config.toml
head_dim = 128
activation = "swiglu"
norm_place = "pre"
positions = "rope"
rope_base = 84100.0
bias = "none"
parallel_block = false
init_std_up = 0.0181
beta1 = 0.95
warmup_steps = 98
schedule = "wsd"
batch_tokens = [16384, 32768, 49152]
doc_mask = true
train_tokens = 340000000
Each number is 128 + 24 x the weight over the matrix's rms, rounded and kept within 0 to 255. Layers, rows and columns count from 0. Numbers have three digits each.

# o: layer 4 attention output (transposed), 384x384, rms 0.161, rows 221-255, columns 96-191
# v: layer 4 attention value, 384x384, rms 0.109, rows 222-255, columns 96-191
# q: layer 4 attention query, 384x384, rms 0.103, rows 256-290, columns 96-191
# k: layer 4 attention key, 384x384, rms 0.0996, rows 256-289, columns 96-191
o221:155089143137165147149121134133074147133106159091098168110131159140119148130114139094143111076138157125163134092113155170076123133140162092164108127122142143096144122121130133122114129116119125147117134119139109125158108142115154131119121130133131145085150176184117141120091134146124090114
v222:109094120109080107175129121127110128129078157145126117124161147118135081124105090135172111198087129123157088149155112118057156101122115150102147125068129138125104130165073145126155162157172160085092111099130148143106157072165097044136085097114125116129140108114127158158126133097123149109
o222:112139174133098113132144161151118123109201160133121136131089096121187123181132110165151108072137132137186148166140153123147106149089113116153122125130143123107120119151148121137117120088107158131111129145145131133124156119134119142111214150126097137122101082151133091046133138143120145145
v223:113150165086121118100142133095136193160117124151150139124163116097150138115138138145098185172132112197119147141143133135079118122153093090104140177149159138153116142135128124142152110108160150059119100136149131138127125118133083108134124140137135127141131110123122101151099132143129085133
o223:145106118109140134141169159142101050157165141162149133096129050134165112144118100103129089140107113133116134126157157122142164172120129110078112110127162139129102148116140105156105137092136163137148159153179146102128131154140121127138155192094098124112137116108162152160128124172173114111
v224:140177115110160114150113134118081133158147129145171134112097108098088118107164154115065115135084116163137130068137153144142125114105099122144121102125117132157114118171078145148078096053105141113140108117130115113132144128135137149083148094150136075137086146102134106123111168125119141147
o224:108165131137133125130129078118136107129139133116132130140071145151126138109102106131138075156071140155098118147105143107150127163142124107136116152131119109109190155127110109151153133164118129125119157145123086141092134175158142102164112093156103145099157178181131157107097102149130106158
v225:114122121074097124141099126122125097134123155128120175149132130116104132124140110168132092113127148120130130163132142138127124123103112173130063118081134128174136117128088098172153123135071132128077139132114177138120135132122159138138121166169118143117118111107109114144135136131167104066
o225:121142155149134155138180112135118141139124132143105119120114127137159121148149174114118109111127117161125157079095134131150086140136124125170152104116100107138106099165088169153100146122142121072151120163133131102137167163152111133092116101116197121122127133145136138150108090110125157155
v226:129062132128141094132099156166142115135128142116135147136140144139110083113125135088116140121137125133094089157106159166102122172064153136097106162168109153140138117069146102139166130086120108114128164112102107126170119139062117115092179118148115131140129144083160166138125170135110116096
o226:108166149099136090139124155144164176127151139105099148101185139133119095133194101142151115130091126150114179139119111127109093144120074106159121106107084112167133164107095173177150100083142105136100133130124132149107112168194135105154112097101131109151125124146145142144162134132150143114
v227:154131117108116141121141083096110147147081089100154112089115091136172131114117096127125130141149145173137148153142143138120129068123111110126136147152129121123090097092042074098136117124109131143130149171108176118136073106141131139139121128114160155172130097170081100078136128110132140114
o227:107106116146091134104134165105089118134154182168144116166128076126089131084120114125183083143153108123144079152125141154169135120109141132136133167086114160104091151115102132129040127112152106164132172131143084107070164108116158168170119107125102156122135107096117137163090146128112100156
v228:118127163115134135136122146099138157140160168148111136140135164111123136114125110122092124118168131151140164143102133155121144109151119199089142148081164124159074051148101115141179112142129138101120126123149143163122074152106146140097154108090147132147074127140125105136107093131119110117
o228:186159148121135123142173128166120104153119120140079110149142103107115111109135110104136128148136164080106114143135141120123098158122135068127138159153119151152119130084117132144096088114100136093142144126155083132107202116161167107117154181151173144152158149107082132110145091151095116073
v229:106157125117121151159121147126106145152158119136149138167110122096103127166090119120113110154141117064109163142070192081120173092072182113116088078124085124104150127122141080114119143116136110120123104155108123112160168122116094188148135100122117127130107121154157110138108088093167100147
o229:127136128124106117164147125091142142091133151133154098136110141111126118078136135143085147118109155126132132140163136126161092111151125139127183109181127155088132136105143091115138144128136134144165096112104110153080099129156168070110096124138172145138111137135134143107140141149137145140
v230:153120129110142112122128105120092162103086121128084138151129153083121133121119106100110168120062088158109110106122116208157170142124132132095108171090118090140071132114144106135099116121097155104175087103132115133090167080079120161152111133147127119147161094147157113158095093132133132111
o230:066091081143108151119113142142158123132120137098110136069115115141177170146161149100104089155140139145144161160096145104162124104159123127126147100152122148155147140127124155105135138088148118135112113132162103153156142144167134119099099132137139111166155152117135116116120102147154136077
v231:160135123186128166126134125103132144118116149118118179151120109129103117103128170126093144122054148083159096124133148113085145100149105104156125163160128134169160139097128136168129113158211140137144113131132163090137173145141135124140126127157130103103127106133106141104142134117138144110
o231:117102158099153141107120101102110128142133073105107138119146158122126118190106139142132115122141086153136130105151108111152153110134127136126112079142167111124127127099135150155138156112122124121117138174092123138089127090103140159155136087114134123127096115118181095115095109168106089180
v232:113151115148120095169128131110104139127105130146126169155151143125133115129142125106135150077174090103116179124141135101169105176105105099111156101151110200159116122163130131153117122143131107114138128160130159121123179145097140119097144144117126094126131112127149135146116137119149129117
o232:117144156122072121135115139159097159140149156120126107123095187109123095170129134148117102136134143122145118113119131131127119112121125165140131108128125089132115114144125130140116089107159086111105089095116114114149154107166088108103127122116120150084151140124116122125147114146142103103
v233:176134125120094122167126129150155110131110115111108166140177133123082106112140110104078113072149161156125119149096168115125110167134160128095094179125192129096135079119133140108114082067106123143111171108111173124143147115167125135187116130155123120090170187124094129106122129093121194158
o233:083123118118152121132119096133152109119133137134136114138115140128074157169121129155122123131094131142096117164186156133134130072129096066158150071159129125156135158085155153133156195140155176124142122154131119168123122135090102131133166120069155121134094168187134078133125108162124103096
v234:125111160138115114142134103108147148098157140143110089120126162116158135124111157145139129140111131107132081147123122134100135102070147127136159088076114136171075084166112112120145106130114142097098110086142165129136132164145085084077115154147114148126114082088140116151119129108160077161
o234:119090141127140094134153161172123154166145148101146107125159192117091122157167118119107118130183149142144170146108118132146114197120101115152129118162143113124151141084142123111143092143150105114077111158096134116125107075079140105171137119154139131062146165120137147136165112127120127104
v235:118144112136123138137090145149098123149142100125130144083131113108118116150116161182136115147115086123146151087117114180147082131158146139148148116091135061150121138112139125122142137155132154122109127088156135110115153139097089142128120134119082112121170117124094140129146169103174128129
o235:142100104132092144164117123072125141102090163117120110148096110127090169111125137146160122104129131080120129133154139175129129112168125084099137117168149110131130135164115163110135095132143096104130122152142157134149111138120180134133177099108160109160070159120131047161104108130121113115
v236:138093176123124138076125103148098125170123089118128139105107225138104115138128127164165153143121102143138137098127119128087077129121121097139126072134118125135148116134112152126144095136148114115115144099155164091163119159121118096124126156106117132151103202129117140136132178172121145100
o236:095149107093085170136167159107201137142141080155173145144116107144144114136115149105096134156132141088129052148138105060094140173138103105157200104097141099130138105196115162144112131067111123134124085127141189138148138077095117151136173152148127101122145170120065156177099147094115125121
v237:126167112101114085125152204119134116132133101157161142128159141109142124122165131128150114088162163164115122084131089117130214110118103107174132139136171124108123123148137115079098133144119165104139123107136207136112111089100131118124125098166139070144166137171078154149122117156127137120
o237:123084117130094169092073094103157159158119134143105140138123152105120159166111154086082150121130125105126146145166127097135128119149133115154122116165051114167158135093120136130139150164110127155136116162119116106146123175115099101117148122093093116124133108115149187110143145126110109100
v238:123146122117130168141135147131179109115101112122134130098146120093116130126176150124135114177092175175095134115116106170099128157130118145093135134144133169141165142127127131080146083076096185103112135108152109168123137102070135152108072114128152105102111128119126134062159093132106086119
o238:162171139165163055143113130178105113132128159123094160113160115147097126082186106152138124103145119133159128136119144111156133119124109161142126141163122114142155075098104148110131146113145105106140107146097125130200157153145125125154134167147120134135148146167149106148131126085142118140
v239:097084138149149128141125107130098119132135134198101080135133165116144131153129099131140161136135142119121129147140104146079158142135078121114150140159116122103146158140141112137159101166127127151110118104101129161156085148137131107170104081117127164132131127094122141107092172189125093143
o239:180107130165157088124137141143148143125138149113098157162079151135112107087177070126157155089176132120081103107141121148154104132103138124095090127156131134156132095160157163092164135114088127137127165153182132127100160149137094137119186145114105117136132107087101152110129104142125103113
v240:150167102117129152134141091146116148175087122153133098089135139158151144114117142153090145163122151170111152059173160153121151123122192174091141105134129104138140136123102125149095116096146123135102115094123136147107079124138072152114121114137157152159104103137105128097178137132195114161
o240:077127172146138091104115133117110133107121166147102093142116133104128131106081097126161099145154113103097113170155052115105162159121095142101139102151128147108142122084123162145101156177141113136116123199128136092158118105105147133136088179119117107131160113114138112139066127159143113135
v241:126121141172121136134162121104081109113153154111137135104163160152119085129147094165118116096118137120135138135162112115152101147136133136137153156125115137127154109139139131074146093116123131145115143143138124094161122125182117118132093106106176128135148170129129069095100116124089130150
o241:179118136149159131132164144131141124099122142141114097186141128151126140076108147142146173129109122107160107125140151146119147174155109134143132082154148168118095160135153149162106136105133103118059111157103124109109119142132090141128124101194125169074152095132095162143156098149134137098
v242:111166140142145145147097124124137111129128141141109115114159152068147149119106116106123084078118104152132142126175155138115121151097090174118117093108131142118121153142126101144127090101154099099077152154129152153161149131086112105121129096099174129126117125100168116123122143145135140130
o242:128097151089111107108126107086117112141127160146178115126114116155141184130156138094134154131121177163126124148193111094105164093152129116144122128142143097162075122136163169127112126151141106114106138142104107138118103141160078148096124158123104141104124144149119142149133130121113114094
v243:104135088112138168104117141162128093080101155137158098137138150155151176161113139114143150140129113116073114124082086114122118125165089161142146141127111143145176136122130115131134112116138103151118129126114143125121117122161129155199092139121127121161084121155107128120240135170180120109
o243:151094134128107127149123160103110168135162124126146150141125137084157140121153124110145107108136129165131162120141092099131104119097116119173102155133146113118137134090127119108102130158106115184168124166150176145173131149069138135095154112113143126076120151114115114135078172099111141161
v244:166100157132111181120100140118171149171166099101128079107159191163138162166127120102117151123143098127147106135118096122142174133113165143154168118135109138146164189160149162195176108149137131105127092162119103145114127118151090102156136139135149155093155128154161169138188149128108074079
o244:114124139145131151163136144129158116178164131137132126174139117130175120114114087138116153127184137126108108138140117098092145162167126131091154140140151092120127067145109135100103130176109138137154121137138128136163164145130103104113108122137121165126134112114082140134145076169144162128
v245:132167153128137106096145115187090113144136153128127159131153103157150131130141142162166160174118131137133175150122083103119129081098127122131140156096149132099149141118135143134127141137124116142116158141159161143142128084096116124175123135090104172125166103112120118124134121104103147111
o245:096098119101186103137125135081136138121116157121113139108144083121136111148135098153131122086142100154102111101114134131097091145157080070118101129140154145111110182105121164119101095108111155123138095111109095101147093144128127131111136107107153106110120133124179154139186163152128122089
v246:123109132127182172099117182141106125134130155147139149133115116144114154141118139126132114144127133103135114094143093081152121147149183088086144132115142140087181167168108137164171095109156104114075121116147151063123147129161127143101105122123137137098095158110148165122142146099157139096
o246:149149191124126117144119135110159092123141097153134136165132128155168114118136103153148151122091161098130150134110163126154176101095074107183126123156110119100143157137136147127128169132093097118105099137117175147126120094097179152151104122155138138159139084069133142148154140127063122091
v247:121106167146153101094175114170128125132127109140111145128130127119125097105136106154148113141099144099135128113136178081125120143108134133141109116142155123142130136147102113127126141155121112110116165143143105125122121128122106148156066135098137147125167155163167113138094158103114109123
o247:103152137109108104123138079121134151110151100164111159130126124134108138139177136107110150112158121179134120151094106133138182085053136120129176112158130118129166116160132129114100124151126146080109119128110127107112125097152118095112155168139155177122131121137137152152154078113088152109
v248:188112093161072111112161073112122108102107102152129114139115091133108116148166083116108105212148141138125146104132140120100127121106128116079164111150136069119112122127134151096203139111119190108091102074148149106129112092134137169160169116151152108145129100117120106125091138134173137096
o248:144099157117156142120118182143095166152125121080114157145105108087140157103114138122094152105102087099177069175140130139125127165126116133154117087127117190153156135109072177140121147111174111084150109101089122131156135066102102119118126134085121115079147151081199163156144087086143081120
v249:137086140160158173144121133122106130139158139103084120128156121094127173143142146145125133143101178128141133094111188175149118146170120093137148100126139088120122151161141129077110099102130161113129136113149120124142119159154165152150161116085110139136134154106121162141108117135108112103
o249:123124122134129127092115173094113092120092060178189159136157120154100115078115096117138144137170094141157140134151110085144121105156120125097102130141101119098130127163125127113164126161123121096066127129103136116077123101113137130113104140107115155113151125158136140093141162134072163148
v250:079115131118166138125141121133136131123085104140125113122080123103070116123121161121084126121116122114131154089135139174084112124139103141146146110166106091144168147191099134126153092139113181139110106118114173134106132125168140094134128130125137110148133129135135118128131150117119158148
o250:129137133102152107127131152119126096126144172108130122138100138093122148152135103150142119119164132108117160153141143126157128117142158076109128128128116160139146120106123133107163128125105149093188106102104107190129139111083131129114129107132109124126176146147083117150188138165130109087
v251:165079096136137150126107109087113138141096139132126125145150091172141143073113136090106142091135132143106085144138163067155152117152083165146096097129105110106100087108115159170082098114087095148105169146162132147128105163145106105138114126118079138161109132174131097125104171121109128146
o251:118138121144128164148126110093118123158093151127129119086090070092121101113104113150149077172139115148126100153164112104074095175107160111149096095162138155153127113124175156122166143104088155123135124148169091132107132118119100122147110129165116117118162174132124119129131129140140096119
v252:152112164093167126078059094108112159071113136172134155119116100144104124117101153167131121133196104117083149115149191133130122098134163077085177080150117122113126153110124111095125134114122105182163129122118092117220093138125107135182124137156125110127087125112120136123140109130147106128
o252:090157092137130130192168118143123132117131168141190116168121147107184111094144132121142142128087122126121125099125089119113146175115126157131076133152110117108104148130090113129164122117154138116136115138105162102111156164159120123089112178115126144139131165127167138083123102142089130148
v253:101213152086104150137164129110147129125134126102139133102177123160152129148124160187153171084145137169123141174104086133138072162128127119176139114154143092103112134089131153142121121103119162126125079135118144127122089096120164111154113122147141061171133087124098152100106165140138126110
o253:130073102139136108124075105120145116102146169081123135151114158177098106100138122097103118154097102154179100077102152150142129113125115097073177125078142099185119136144129104132110120173155084166151218126104108151148145128125096117151115134150120142097101142111147133112093127140105140164
v254:127137123116145110135160130187096131153143144133081102143122172118135143166115096138133132142129124109135103129130145127158181160104156127101112151106092186129092112106128137141125113127096101090116163132170119148168161112107119117126141194142153148144136139092125132129145117140082167159
o254:136089121128128165106114143095137118077119169204113131158146103119156119111103151137070133139125165115129114132158145119131134101100067129115091109119142100126127095130155091130117136139147126136114135092077156060087048121104127096136107110100160115144130147104092122164156116113095142135
v255:146117166162117130112169152197116114173148140106167100115127118137117152114106133123182124124105183158107090099127163183101158129180125109096135094142138127103129113136097138124084134108106113146145156149145135142129105116108125087138145111105181105118158138116148157104118140106065142132
o255:082123144142116144101139135096098118106122121134109156137127121109094112137134100158081148157149093082140151194167085131174133130130127142100106103112140144146121113144141114109147115165167066113132142128148079124142178188133154145145153159120096160113058106145145109131146167134109161121
q256:112127119161132119098147109110126113133148107137161112115129123147118145130138131116112141137151134130109115114126116132150073142129143123119120144140127140132119130085133121175151103122119137134145163105132142113075087170112134140119139146115109101121130107108106114153111120115116139128
k256:137118125100117134140130124117160113118134138112141170111146104158134132143146140134167117124082101150144136090108104115135094123134116094100147108161138110142086130148103147138097139096095145147092114181130117178182127115133128120125129132075145126161107137130108098133113123169138123137
q257:143124116162131163143150199118080138095116111146105146124123128148089111119157079123128175154144116123101121195133120158121104120123171135139116163145127108106123132128166090125125115167110114095116120125140130140108131098186135126137142131179114149124160129136146144104117134139111143091
k257:103146111094141137123101091183131113163172147149156146137105122170157152137126154145125103133091129142144168083144154140155108146149118098135112102165100090129117108142068106169103148127136130141125106141161145160114125153086156124125131164126131089135071146155122133146136125080079115165
q258:127142120094123121145138140147112125123098130110129147135138164113116157139154140174111118119116112096110097146150115120136137140154164141116108145095144127093122115140120106119106135147118093153154119111133135124150125131118115131157139095150100149142125126153137087143145151124119144131
k258:133115172131120127141121119071102111167128106136143139116115093120117110132119139098155127113128141139139172134119139125132140143099148130164132132135062145119092152116153159155138117151158132125114141128134121107113118144094135117113139155147136142123135120113149154131138126136148138152
q259:103129094101143121147133098131168165120133166138130135131145148127151158147112120127136111152117150114137103129118173107111168144153144144103128120121125088103113142141134142101161142114117115094147102122118125127123149146089107119137094109116151130138124132123145111149136109115114094125
k259:136100170143123149111127145114138137111143094115122133140121133090136136086132123135132160114160124100127126124199138127104122081146131119150088137144143108123119135163128118142119145115150120167116140121168138154107098097103168142145159135160106191139146118127139126128125135127130150140
q260:128095154171128123159116154160130117063142123130140125113155092112104140123130128148101157160144153117128100141134142140137109096153142140133117125127101140164128098126161114148150118129108107121143143125134098114143141155158122139126137132157131141115124140101137163131116126120144139117
k260:121137110134130133082126102123132134187111165148122127136143129131120146092093139110072135081102100113139143142133102156131149151131145117162123104145172128135081134102106129109115122111167151085136131134104135111123137129110137150153160110121088108123156153142152105134151160112100091135
q261:129170133145160113081111157132132113136153165147107136113095149112119109148116055138125158134115137141129132162099108111130116167097108117130146126132108153169145089120148090137130080145137168137139133157179117156110142120135167115125132100100125154141144120123123106148126104119169116109
k261:111100113119100145119125106104119159143107108113182091151137106116121137124117144109122150144137115114147141151170097132094154085137110113111135112175132086132103116110105107098141150139150121090127140140137159114142119135143108170130132153160145121101128140151082140140105148135117160102
q262:138127133126120161140124153116151133148119135147144106129132132109160130125126148126115135139135145103100138119149156136126170128164097135125094155110130094135154119161120142105107116135132095133126088093132088109125116134102120151170136097141140161138147143138151129125115133096098130100
k262:114107142137131095121097124097135133093108100118100138116138099115124149106136126124169157104146094143104123127149138102125105109126132132128145104167140140106069127121147118124086141141109107145132128130108152144130105105107129158091107133156092109158127097124126116142147125153138082123
q263:114153122105149146130145142096125150123143137139117123150142133128133093136148126097127141168116146184118121136075100119114123139119117119128125128090124111137153122144122092140113140106137133118120153122163124136118123078116111113115118117072148160142100139116163154145128130102106115123
k263:143111120133114133127174110129138118132126123123130116138136112110153133161129140159140111125145122107132148149161133138157140130135099093126091130130184138140138106142125154104113150114116110133106123111145119167139096140194120143144115133119114134098165145141125138102119112166115152137
q264:166111139119143139143134144119120121146137147099127122135128116138086120123122134142130152106131087176178084135160127137106109095109096170137136116174120127111124113120127144101153136144130118162130107114144106113132087117166175144131147148135075093115095105126121131158144170114144142124
k264:148180128109164118122106135172116111125118133141120134123109097128162134131122130119129116125138131108117134162105124132127106121146148095121134113115147115113138108146093117134138144131085153121112158114129123148106184155137123132109146132116113120117109152128124143098130130147124134169
q265:138130161107131111162174101109137132120089115147153150123113142161121170158153124119099104101159159163093126145139110112130121111155119130115154117124147117122104137167138106134112111123120134131129134111154099115151137101137141137140151144092122140142147113170155137119125128119131116094
k265:127155158144134091176101155136120150147145104144110086091146150122120126141121099163150114130113096116153091149145134114128148135129149114142094150136116134091160122114164111121143118181128093130168131127099112085103103130155142130113111145136093127129129157079089105100130133139151130154
q266:094139107122134123158140145125130147143116160130146144146154151137132128155149130107119107150126153084143100158130144110158138164135143122113134143125145093140100113140124161120105121099147137134147163103110119114122132163135122114132132108133140115146125123119160109142157120107114112130
k266:141102122121131111108102124141129142148146091126115124124162137094163141141130120134114128133151120182110127134149131096116161095135143139101101158105109116117139086135152135105099101168133123130130094090107123133148154132131136127125082116146109159133140148111159109122108153150138133136
q267:138088103131135128143150116130126116110120111128159143154140120101124141159120143139147118147187115125153112141125112131116175110121123088124108134146120126098135141136151097115153152134155154079103125161165114130164150118161138116121114122137152083084149127140132157115131116156154121113
k267:131111147102116123133130100117123145135129132106100108138138115144128103133098159096126151102104154154105137129124148128121150122134098115122098124118145125173156159109125161116083131121122131108129143124098124115137120125129118136129142147117137148131117145103153104139146146115123106129
q268:088110139081135169136141146151140126134094149126165141133137114117135119119139127096108110122133163147104137139129122126099136145119134121130095158103096103124132140152159119087129125126146122124145141146120132127151131135108121121135116141140138158118164162135154107157120140121082149104
k268:134162156145110104161122136104134132129136113170102093112132122094162145150138130156152149157146111144120113124134137140166103090156139143106109108096179084138118139153114144134165139113120126125142113117144176131126119130115133137129171117127127134110128110135158135140145098124136134086
q269:152122118132129112107127124111103126084145104157128158118134135118114134117119124141134136111172137124126148143109133148133152113145074129148107136162093131135118113157090157134138170172121128139135131159140134165146134130130153131096129118115114118085143125137139155129105095153157118139
k269:117152083080124157149149082155137113133100133103155118153148127157133133155122121105112129150106154136112155092106087122156150134141117118157117128113108133141148106137142121087066123150098151144107139128129123119134111129173121113131111120114164129131146127125120117152088115152129121119
q270:153118148149122117120128089170177160113119118137140127133104143132128148130153134144118154111129168131112149155144169090123147116149092128088119073141163114105102118122164169133105156144147100136129138124113138095124146125153124127118096115130155146112135128108111117116161121150099144145
k270:097152157121142141127116132094111110108138134112117157097119148144145113121113115127120117124135095138107122123135148088132117141141131114141121143157132133117115150147113143136150112130139116152131110123137147134119128099125141134119111126157104138135119091129124144144093156129143113110
q271:140138167126114129136115151100153109143139141094121136153140136134123133165151158100132172138093136145113139110132130151109130114135135156146084149135174148133160117095121138113136121129093148133141135112121129134095132114090120104114151136116102154101132114117105141135105119154096139109
k271:134127083133105110140153136166104188156127089143131135098122127134161158122122107144100151100152153087145131150097124142125149106120125157142141112097100122131091140129139097149125151135131102092099159159093138092151123131120113148103132121151148129140133142110146092160156125136167114122
q272:163137107155154125140109107126093150097165098077111121118120139131105115118094130140107071124139106130160117154109103115120125125120145096117122116138098162103163094125166094154134103119128131139127144120116134150140139096133112112132119141144144134128158106125086143115145139117143101113
k272:129169144109116159138126137125112146160134135132121139134122139169122097150104157111154167120140125123129135155102155133122124122144106146137133140105148136129104128099104132082168160088106150144108116122146108089111120118148128141132169108116161131147092136142123116108145130141140122146
q273:140088128117167146106110135140142117172138121149117144130111118147110169104114121098100130090132113148121113118136142132131121109116135184111150110137104142144120142113147115115136137156126093150132131142129137125101158168152121142103138129133099132127128127161112128127103121155123116116
k273:124127147117115113129137139133120123113124127115137150131145130110158101112106133132127117130123119122092143136156131100136137128136139125145130139121150147105122099138144114150127132144113112125110130099132119104108103132107166115108129120139112144147157138121129151106150150104107120161
q274:128133158134104120116117127153136154135157168096106162126096137144149133133123067141167121130128118093108144164094147144107145158134122101144135134149126165090144107134152118132099134154129190146102141101115147149115165118139119126118147134082144128087127140168110134113118087154107117178
k274:112156139103158138147104154123114145126146108121139101109120155116146133115121099106108153132119126114133132123121129100166116100121103149140114160117135110113110143134132101136165137126116131103170090102139159104122113114115095133156112093129104112170115107104108147123143140133139154143
q275:138137121170134117151126120128111138135118117151093162122157133150138124128112103111145150137094112124119120106143130139137148119127131150115115118153082107142141080138120142136139134099133142089139145119124167138130133131100139141084118111134133116140129091138142134106126117117143108111
k275:131152089143131137119114113159172142129115106091142143171108134121153128118122132134118129142151116121121139130109136113128139141154114144126153108108171141086136127122134140103112146140150140133125136157085131108139130155153077129197150155086120078101128121135115116131133088097114119125
q276:114167143139137082150117098125154125093113148104111111105129126137137099104133194163115112138112139110129125160146154138130112126156145116139137104112122113130121104163122163125129112134105126110149130144119135113148128110138136115142115121097163146128156115120156133108107103095145164122
k276:109102132089117156111112149129134099126111146167137109155115119125133157118140152186119154106163158186094129105158138117154145108142101090176152121150101126146107140138110113123099124159115157134123121130131132127106112158105138122122120160137118114096120112160129171136117127138166110085
q277:156117135143092108117106124135132131126135102119136120143170137121109118116156160105082147139095179145138164128109105115110118146181123125099121128090119113129142110181136109129170132091132141125124138113087107124156134142128122117109078110112110166116133162130130088111139118106112124109
k277:144143126137112100121153164100113125084114140145113168121116128140176154146118099173112107125111124153117119140182139128171109136124120123117132163168112100113108110119107137161080154126119102132094131122164113125147096144090133119164133148124137120147140094136138149137088103146090149117
q278:121128098131113074124136155141121097144095140125119114126141138138129156108109108131136118150094114153160107118120102169134144119118119106070134124128108135116128165121111177149122130126160112112110148116106129142148093131116117138116135099120121123143128160149105128117131139140112135117
k278:150098187152114111114086109094163148122128124140111146130127173147146109116116124138160098140173083134113110129143146119108130138176153097117124119154141160100117120150134097130128104083119138170171146157118139138137151070104133109182122146112125147123113090113100109108149137163113090117
q279:126145130106122158139148138145126130161133157135142144141117101112153110141159106074146127117138142139125113127112126120148162160107141132152102120103144160125097142102130152104114139110125128160108080120124148113132125138155090121131128115118107141104136152127115117156143130142124156167
k279:125106165152119089111105118096145147131136111109100113140141157127153149144111103121128130149123090161135090131165129130106141103110160137122089114124117107099159137157145161129122154138129090107146084151100138133083134099099138130163104117147091147144139139099130118113129146118122124116
q280:113134125111129122172156141137135135131095107134139160148169146117108107127140120157134110137122141125143098152149094140146147121112159174117124079114130146110106117147114148137114110115134149142123127131116129122095131132139101123128099151106150119109104092137113130109128133133173092129
k280:149133089133114138091111109183125137185145151115169095141104135120103137132082126111115122122150118124176135110131137136132117120133125171145166138133107118125119133075118139136122167121121113130090153116141179126124141128117083136108128098091124121097083139125113132121159096142116126114
q281:089102176143139166123151108125136149138138092130155111132133112122112114105131136126114143095098120145102118116107095113117116120100131146122123129101156143123104127161141096123128145124090131138103115128161133119128148125132146099129139175103118155102115118128165149106125140144126118113
k281:120149131129158095125131176147131112106143130137121092120138073074147134125114146107130120128159100131101117131128166110123115130112161154121113169105128137150165124112125157148125114152137110130153133087143145137146121131128117154142115117167122122141118147121100100106138127105140148140
q282:131180128109167120134088141138140122128096111076155118147115124129146140118109099149112122139152127151122139146111127127123088114138142125103147124092139130116141156139139139128130108122120187109151123142119121116176108128132133120132140118133137137179143107121133168090110123073147144082
k282:092109112129133107113120127144153103157099122143130121137121158121108144098120128134122125134099092101120144097123102127102149137140124161169118112176084149111097140088165132116124093150109143094098110084138100145088099111143123119120129103134127107118146123142131099140122182099117128148
q283:153133151112129097142119184122128112139116112111129124097112113145111137167150091123126131158134085108123099106124148194117148144160167138174123164105140136118124143106133134152145116127092127072155145139142131142121127141105119114148119113130100127150160118105115128114112109127126148115
k283:127121068120145183123123107135144153121119115148156106127114136134120083146108146122150116122139120180128155155164139114111112098130109108125124119080158077159095105116120146140158129125111153127096109120112134137164125109146152162114118153137155113087142122088152097131178102127146093096
q284:141115106126125149118115138118136147132105124144145131126115125119176167158155139118132146120148128126143149118127137125091141156146130134144121085110133147144132106148101159107136133128134140099158112128162149169127120119134073131089098112093138119135142136113110132120143117144096095171
k284:132121167167114132111109104096136134125138121103140192136138119120148124159151128125131099161110161149095117103152154116153129144128129115131143117127139126160153162132127163125099112099156133155135097118118111115154144128105110105168085167120155137103114126133161110151123125139150151106
q285:130137105126146165173137130160156138126093088123128150127147152161109138129156108150106147151142140116137134084126131133122140154087135122140119173149140109104095087117136141148154123140141117147105107122129152153102143121123113133117164127119143130137102156124098098099111165117122116118
k285:126092108131130150177133141104130119153105166106096101117123140089093105155099103096119111129104145107110089178102151150147142135128153126135126106126149154119111125119114147117099150121159133128086136126137101144145129140105134115108127136136163148104111135151159155121135097134157121117
q286:135111094155158097161104144180111102120128131174145132115124123124138123135098101143122138165141124105133127147159158149110134128134134117165149138122171126134122074133105152126148138168138157177136139110136135130150151122133138144083125085123187114116131124118136086097133150124127130132
k286:106136178122112092118115106146129144135136159132159136173142117117115126151164136112115131080126119144110131127125127122105149114159123155113097140135150153153103153123159131116149128133108145125109144116144082135094129114156123130140123099172138149111136108127133162160133155094131115104
q287:128117137106128125123158129125124132111106134114124161162128159128154144151114138139143108116107134058137099110097125112147119153125127124119118141129134148145137147141118127126144196115172126082169127105134134118178146146144155102139090128106143129090130161098143063153151158152124115133
k287:186117111104125157147120098120147137084129089159085140147102129135133120074150154130162139088109146145160107144160155135150155141131158104123098135110146092133117132141133128166119131111105111128157138125116103150129164129139119117121159146119094110167166107127148137123137140127112146127
q288:162130149127122132126136107185135098128124126160113134148140132113164117125125142080088118095115137142116131132147154120093157153150131153124111123115144135155103160114143114142100118137104189121118098150136122098145115149108112119122086121115101178156128185130154133122141129122141150162
k288:106087127113127140109148141144104088117117123162140105109140140132128144129137078148115135115129127096102102090140159150107142098090136137161150100157128107151172117141110120142100140145109106167149155123109145152112140118149131168159135150167116132156156151115144134144123147155115128115
q289:130136101092117124108129112159107144136103149137117175111171131102154120148127170132129183157113152128096149129100156083116139167123124142138105143139138135103063136144125145112088138141144131145142125164102131119110134148128137158101129143156133144124099108153151123133146098127135138147
k289:127135082126126143141131078112129165129120136129134096129100106120127150130136087149117126113112111112142132159133116104186156117154128150131124073126104116167115125173120115174135137112126126136077130080171148122180148149138129081149130090116146129144105144097144084116095156121136170149
q290:088105121120130159141158087116110103100133162129141118121142131158173120103154132135144143107123163144159129115071105141105160113122131104117133095096119136139138151146121126119109112102149113086148161128093170107130116126147134152163094077129126155126123191112101120134092098130113127154